{"num_hidden_layers": 15, "hidden_size": 512, "num_attention_heads": 8, "num_key_value_heads": 8, "head_dim": 64, "intermediate_size": 2048, "vocab_size": 15278, "hidden_act": "squared_relu", "norm": "rmsnorm", "norm_place": "pre", "norm_eps": 1e-06, "positions": "rope", "rope_theta": 10000.0, "rope_fraction": 0.5, "qk_norm": true, "attn_scale": 0.152, "bias": "none", "tie_word_embeddings": "early", "parallel_block": false, "extras": ["local attention windows", "paired heads", "gated attention", "capped logits"], "init": "uniform", "init_std_qkv": 0.029, "init_std_o": 0.0, "init_std_up": 0.029, "init_std_down": 0.0, "optimizer": "adamw", "learning_rate": 0.000918, "beta1": 0.9, "beta2": 0.98, "weight_decay": 0.18, "lr_head": 0.012, "max_grad_norm": 1.0, "warmup_steps": 296, "schedule": "wsd", "decay_fraction": 0.601, "decay_shape": "linear", "final_lr_fraction": 0.0, "batch_tokens": [65536, 131072, 196608], "max_seq_len": 2048, "doc_mask": true, "train_tokens": 956400000, "max_steps": 7378, "dataset": "wikipedia_en"}
Each number is 50 + 15 x the weight over its row's rms, rounded and kept within 0 to 99. Layers, rows and columns count from 0. The size before them is the row's rms in percent of the matrix's.

# down: layer 10 MLP down (transposed), 2048x512, rms 0.0643, rows 1530-1554, columns 384-447
# up: layer 10 MLP up, 2048x512, rms 0.0703, rows 1531-1554, columns 384-447
down1530 097:42 27 57 43 53 43 38 63 36 52 37 31 79 64 52 78 53 50 79 60 46 31 68 39 53 44 46 64 45 45 56 63 58 52 59 46 39 66 52 49 49 20 28 57 69 72 34 75 49 54 50 55 61 43 78 48 45 38 74 38 46 48 23 41
up1531 088:45 51 86 16 54 56 32 56 68 69 50 33 30 59 52 53 22 58 36 47 41 36 82 56 38 79 18 43 53 50 47 46 83 42 54 44 63 27 34 59 46 40 40 42 39 61 44 31 39 74 39 34 38 43 38 75 42 44 97 28 75 58 45 45
down1531 087:48 53 52 47 48 42 21 81 49 31 58 52 39 47 42 49 39 54 61 25 14 55 45 39 33 45 47 42 29 70 47 47 48 67 62 57 49 21 50 51 35 47 61 66 56 76 59 27 29 66 23 67 30 60 50 50 43 47 69 38 57 70 57 52
up1532 105:34 45 46 83 40 40 57 72 61 55 55 64 36 31 80 64 45 61 13 36 71 37 51 37 66 48 44 54 85 49 44 37 62 56 37 45 32 57 99 62 50 19 73 43 61 29 72 49 45 30 57 59 46 39 66 31 50 65 33 41 53 28 58 32
down1532 107:57 35 43 52 48 46 52 33 66 52 50 54 34 47 42 77 52 48 47 26 54 64 52 60 75 66 46 43 54 58 42 47 39 27 46 63 54 67 59 67 47 46 54 51 55 28 59 46 31 56 46 39 62 58 67 32 56 61 64 51 55 56 63 30
up1533 100:72 58 37 57 49 57 52 66 67 60 52 63 04 71 48 46 54 52 46 57 66 65 52 42 65 59 38 53 40 76 76 72 50 45 52 64 54 65 64 21 39 23 47 52 55 46 37 46 58 69 55 32 53 58 43 53 42 76 83 49 36 39 48 58
down1533 100:74 54 35 10 62 72 36 21 66 66 61 37 36 69 46 70 84 41 50 46 73 60 46 65 74 37 70 48 55 54 54 61 51 50 45 31 58 64 46 44 44 64 58 57 28 69 40 62 62 89 39 35 33 31 67 44 41 45 32 47 31 34 51 53
up1534 106:56 29 33 72 57 50 55 40 50 47 45 51 37 52 50 46 43 54 40 66 43 47 29 45 59 38 44 45 33 50 21 58 20 27 59 49 58 67 36 72 24 54 72 53 60 55 61 31 29 51 54 12 64 15 08 41 54 58 30 86 50 65 53 69
down1534 103:54 65 55 51 67 52 62 40 59 35 52 24 30 52 45 48 58 54 75 70 38 63 42 83 56 60 83 61 45 53 43 51 52 76 63 54 55 17 28 44 81 52 37 24 72 26 65 37 51 45 38 25 37 66 57 55 38 60 33 50 26 45 49 66
up1535 098:51 62 67 70 58 69 38 68 52 71 64 68 64 75 60 34 41 50 60 47 29 44 61 39 43 92 46 49 61 72 43 46 39 60 64 50 76 17 63 63 37 37 56 34 58 51 42 64 72 27 37 58 71 36 08 59 49 43 46 58 72 54 58 62
down1535 099:11 26 63 47 63 58 53 48 28 37 68 75 26 60 51 68 33 53 60 46 49 51 65 51 48 40 49 68 69 38 43 29 57 34 49 22 48 35 39 34 20 40 49 66 64 44 52 67 29 67 48 47 73 20 45 66 49 63 64 58 60 37 52 55
up1536 094:28 62 53 33 34 54 43 56 56 45 29 72 73 42 67 53 36 39 47 79 53 65 49 39 40 70 59 52 81 39 43 48 52 43 48 33 10 39 40 62 63 44 43 33 25 40 77 50 20 47 57 40 38 63 41 53 67 79 67 67 51 65 37 43
down1536 093:48 65 42 52 39 46 68 50 46 37 30 47 49 63 55 42 32 55 62 45 43 57 45 64 62 53 73 75 69 73 30 65 46 64 49 53 41 55 78 61 41 34 37 56 27 65 56 56 58 69 86 40 46 11 19 41 55 69 64 43 56 28 30 43
up1537 108:58 20 92 33 26 30 70 56 72 58 50 61 60 38 65 62 48 34 48 44 41 80 34 28 38 31 27 71 53 39 45 49 52 44 54 58 72 51 53 61 42 36 33 58 52 40 52 61 29 48 38 31 62 21 16 43 65 47 53 58 62 70 48 57
down1537 107:46 69 34 37 64 54 48 62 56 50 46 52 35 58 50 56 73 18 40 47 55 49 65 59 51 70 46 50 56 31 38 47 59 47 49 50 63 56 39 77 59 42 55 24 47 45 23 55 61 28 67 56 58 57 64 12 70 64 46 66 32 39 71 52
up1538 105:53 51 46 57 62 71 37 46 31 44 48 75 74 23 21 42 43 44 39 42 60 58 21 20 75 49 47 79 75 44 62 52 46 43 48 64 11 54 63 55 37 37 59 53 34 33 66 69 44 27 40 35 52 45 40 26 30 57 39 33 88 50 48 31
down1538 105:45 47 79 40 00 77 58 39 39 60 61 74 86 54 53 49 18 53 40 57 71 38 42 61 70 62 46 46 54 47 65 35 27 70 66 42 68 64 50 39 51 74 67 38 72 39 46 26 63 46 69 60 48 63 42 46 26 62 70 33 50 44 37 52
up1539 105:26 35 53 32 70 58 40 74 55 39 43 57 75 59 42 48 31 82 58 47 49 42 14 51 50 87 51 55 59 61 52 43 46 62 52 48 42 76 37 39 69 52 51 58 57 20 51 32 70 60 48 55 41 13 44 69 82 67 33 50 30 49 60 41
down1539 107:36 52 48 48 68 66 53 21 68 23 52 49 46 64 59 27 51 69 53 73 40 66 41 56 59 32 72 56 82 63 57 29 49 62 70 42 55 28 74 54 61 43 53 49 46 58 68 39 41 35 35 42 47 49 26 50 56 69 53 26 51 71 46 39
up1540 101:64 31 57 40 73 65 42 60 21 63 48 74 72 42 32 33 28 25 56 84 49 40 28 24 87 26 39 53 62 34 80 45 55 56 80 28 47 29 69 45 53 42 23 42 19 55 52 57 26 60 23 47 20 28 30 37 54 47 47 70 58 62 68 70
down1540 090:54 37 55 50 42 51 49 20 43 40 46 48 33 59 50 61 62 49 47 39 40 43 58 20 19 42 41 39 35 56 52 55 53 54 52 44 48 65 43 41 85 20 42 46 55 64 42 54 38 63 31 43 11 61 59 58 48 47 70 47 42 44 76 41
up1541 108:40 37 80 40 56 54 49 45 58 66 43 51 64 71 42 50 63 31 32 48 33 74 55 30 42 62 91 41 66 38 37 38 36 32 59 55 42 77 55 45 41 26 21 34 51 20 51 48 67 64 31 42 42 39 46 38 61 45 46 41 44 42 63 45
down1541 108:42 57 66 59 32 60 30 55 67 48 27 37 56 33 19 69 51 56 72 54 34 44 54 50 09 26 61 60 23 38 33 62 49 67 34 56 23 56 69 25 32 49 52 54 55 60 52 81 49 31 66 37 57 42 54 64 44 47 51 65 51 68 05 48
up1542 101:36 56 61 51 69 57 50 59 69 57 54 25 37 52 42 48 44 28 84 49 69 71 47 22 54 67 73 41 73 58 55 67 54 68 43 47 66 42 43 86 47 61 35 54 40 44 37 57 54 35 33 29 78 41 46 53 39 62 56 53 35 36 44 44
down1542 101:41 55 45 55 42 71 65 46 59 70 38 52 58 44 47 53 27 40 73 54 41 58 58 61 25 55 77 43 75 96 52 35 56 47 49 44 74 38 19 80 53 85 58 58 45 70 73 80 47 65 63 53 39 17 50 75 42 50 11 52 70 46 41 50
up1543 100:53 51 55 59 67 53 52 62 74 38 57 59 74 47 55 43 34 19 45 44 64 48 39 52 46 44 42 43 53 42 58 55 53 47 49 48 39 70 65 57 43 19 72 35 44 36 45 29 53 25 40 27 72 58 35 27 54 64 53 89 61 40 29 52
down1543 101:38 60 35 34 30 52 68 15 70 47 74 48 67 64 53 64 41 61 50 40 64 41 35 29 57 33 45 60 70 59 42 37 62 65 35 54 51 40 46 39 48 12 47 51 34 49 58 37 41 39 60 30 75 67 51 56 59 55 41 75 63 52 58 17
up1544 095:68 50 76 67 47 41 61 52 47 62 39 70 13 61 55 49 59 41 36 42 67 69 43 61 40 50 61 53 50 77 98 35 61 42 36 41 53 48 67 79 48 22 44 58 59 20 41 53 42 46 46 46 28 76 32 37 52 31 50 39 80 29 39 99
down1544 097:69 40 59 45 55 49 47 64 60 47 45 52 44 58 58 16 36 63 54 33 58 48 54 47 39 44 67 46 28 74 80 66 55 40 45 10 73 30 44 49 44 25 71 68 48 30 52 80 44 76 37 68 72 64 53 55 47 60 49 65 95 36 43 50
up1545 106:61 42 26 27 48 68 29 59 67 65 58 44 78 40 52 64 27 53 83 65 59 27 61 47 42 59 64 40 42 53 72 62 47 47 31 17 62 42 56 61 28 69 54 68 30 74 48 66 49 29 56 44 72 47 26 40 58 34 27 29 50 55 33 49
down1545 107:52 29 71 33 55 48 56 64 54 64 77 93 35 90 75 60 29 38 53 32 32 77 45 65 44 33 62 50 53 51 44 50 61 49 69 97 42 63 50 72 44 28 48 33 51 49 37 83 29 55 55 71 44 65 49 47 48 33 45 39 45 56 71 62
up1546 101:60 48 57 63 55 73 41 46 25 53 59 33 21 28 46 57 38 65 52 39 69 39 53 50 52 31 62 82 51 51 42 56 64 58 34 61 60 53 31 72 72 35 34 16 57 31 71 57 52 30 40 27 51 79 22 61 54 51 53 71 40 34 57 81
down1546 101:52 73 28 53 24 38 48 51 51 60 54 49 61 53 25 47 46 48 31 61 28 88 69 73 48 42 65 42 49 55 69 72 57 14 40 39 49 54 64 40 35 61 38 91 58 53 43 71 32 70 25 60 44 74 55 48 71 24 66 49 58 84 41 39
up1547 105:49 56 77 55 44 51 56 36 30 53 44 60 50 67 73 43 36 52 16 45 59 50 55 38 63 56 21 48 44 47 67 65 75 37 45 66 53 60 47 18 43 34 51 50 62 54 21 55 74 30 50 40 44 36 59 56 54 69 51 43 30 46 32 49
down1547 102:41 66 66 67 77 68 70 45 37 66 43 70 57 45 46 32 24 41 52 80 43 92 61 53 39 55 35 41 60 72 35 34 39 60 49 61 59 50 27 37 35 28 56 68 41 44 44 47 34 45 63 34 45 37 76 75 45 57 42 52 45 46 45 56
up1548 105:57 45 39 70 31 45 64 63 50 42 45 46 65 44 53 47 51 33 53 60 52 68 45 42 46 85 60 44 43 22 77 24 64 16 52 59 47 60 42 70 46 50 45 82 61 26 45 33 50 17 41 38 51 64 47 42 22 43 56 77 55 41 49 69
down1548 105:57 31 72 48 43 47 35 43 69 43 27 48 54 62 29 57 58 62 39 30 51 48 42 49 39 53 26 57 43 54 48 85 67 68 32 55 60 62 47 59 63 41 31 43 20 50 74 64 47 32 58 69 81 60 33 64 52 39 58 29 55 68 41 00
up1549 103:31 27 58 39 73 53 66 61 51 56 48 67 40 38 51 59 44 69 55 57 44 39 51 62 64 57 39 44 46 56 65 56 63 56 81 79 38 45 75 50 50 51 48 58 48 35 33 43 40 62 66 45 33 54 39 39 43 41 31 34 41 53 66 60
down1549 103:61 67 40 60 43 41 26 71 13 31 46 64 56 80 51 43 54 54 58 42 35 44 46 25 38 68 49 27 38 55 38 48 52 47 65 29 62 36 44 39 69 60 43 38 58 30 56 74 43 60 26 58 40 54 53 74 42 48 53 49 51 49 47 38
up1550 108:39 46 48 43 57 57 63 86 55 54 53 62 25 60 49 49 58 49 57 70 47 46 46 43 73 63 53 57 70 31 69 63 30 31 75 55 26 41 59 33 66 48 35 45 49 65 61 60 40 55 25 23 38 46 42 55 58 65 54 61 36 48 35 73
down1550 107:63 54 58 40 73 61 63 44 34 64 25 52 41 52 48 38 53 43 62 48 32 43 55 37 47 64 37 36 49 52 48 73 30 28 54 55 43 58 61 66 66 49 71 41 51 47 64 66 38 38 46 48 58 66 62 23 56 39 48 64 62 63 60 61
up1551 110:63 56 83 38 40 25 31 41 78 58 33 49 83 48 51 28 43 49 34 59 48 61 55 26 63 70 40 67 54 19 57 41 62 42 39 52 76 79 67 45 33 67 51 62 34 45 54 49 10 48 31 22 65 60 40 40 67 85 39 68 42 48 45 46
down1551 110:39 25 54 54 32 71 34 43 42 42 47 40 83 51 50 49 56 69 63 44 56 48 51 47 39 54 39 26 44 53 64 25 46 31 27 36 54 49 65 81 15 49 48 74 57 43 50 82 45 53 39 32 40 80 36 58 76 41 23 67 47 13 56 72
up1552 102:54 32 32 54 70 41 68 53 35 54 21 54 64 47 47 44 47 47 36 48 47 30 70 15 61 39 53 51 44 45 77 57 39 47 23 45 26 25 52 53 48 48 69 73 41 46 45 57 55 28 37 33 75 51 26 66 37 79 56 47 38 75 55 53
down1552 098:48 77 49 83 69 27 74 57 45 70 64 47 63 32 70 56 67 62 56 36 50 15 76 79 50 76 52 25 99 47 64 79 62 49 66 46 38 49 44 73 30 57 28 49 49 52 60 49 59 57 65 48 75 56 57 27 28 43 48 55 46 16 91 58
up1553 095:42 28 30 60 44 35 70 48 49 55 56 20 42 61 48 52 34 53 45 69 48 42 55 24 42 58 30 48 48 22 35 55 60 23 60 16 49 58 48 23 28 30 62 48 68 38 50 10 41 37 44 46 64 44 52 52 31 34 64 64 31 35 58 63
down1553 092:45 56 74 64 49 58 56 52 56 75 44 56 65 53 65 57 60 63 57 32 71 48 75 50 68 68 49 50 42 51 57 42 40 68 38 30 34 45 50 31 73 65 51 39 45 47 57 45 27 41 27 48 64 41 23 37 16 52 35 69 59 42 45 32
up1554 107:44 31 17 73 73 55 56 73 45 66 55 37 52 52 49 55 60 40 48 49 31 41 52 63 54 45 10 60 73 35 40 75 45 41 57 40 30 53 44 31 53 24 50 47 53 35 44 67 36 22 43 45 44 39 23 52 63 65 39 49 43 50 47 78
down1554 108:38 31 47 54 55 52 57 75 52 40 61 40 58 42 27 59 58 57 51 53 52 71 56 39 49 38 32 22 57 48 14 78 50 51 42 47 40 49 26 43 58 45 56 64 59 72 26 72 69 60 41 45 41 38 47 56 70 51 50 51 26 56 62 35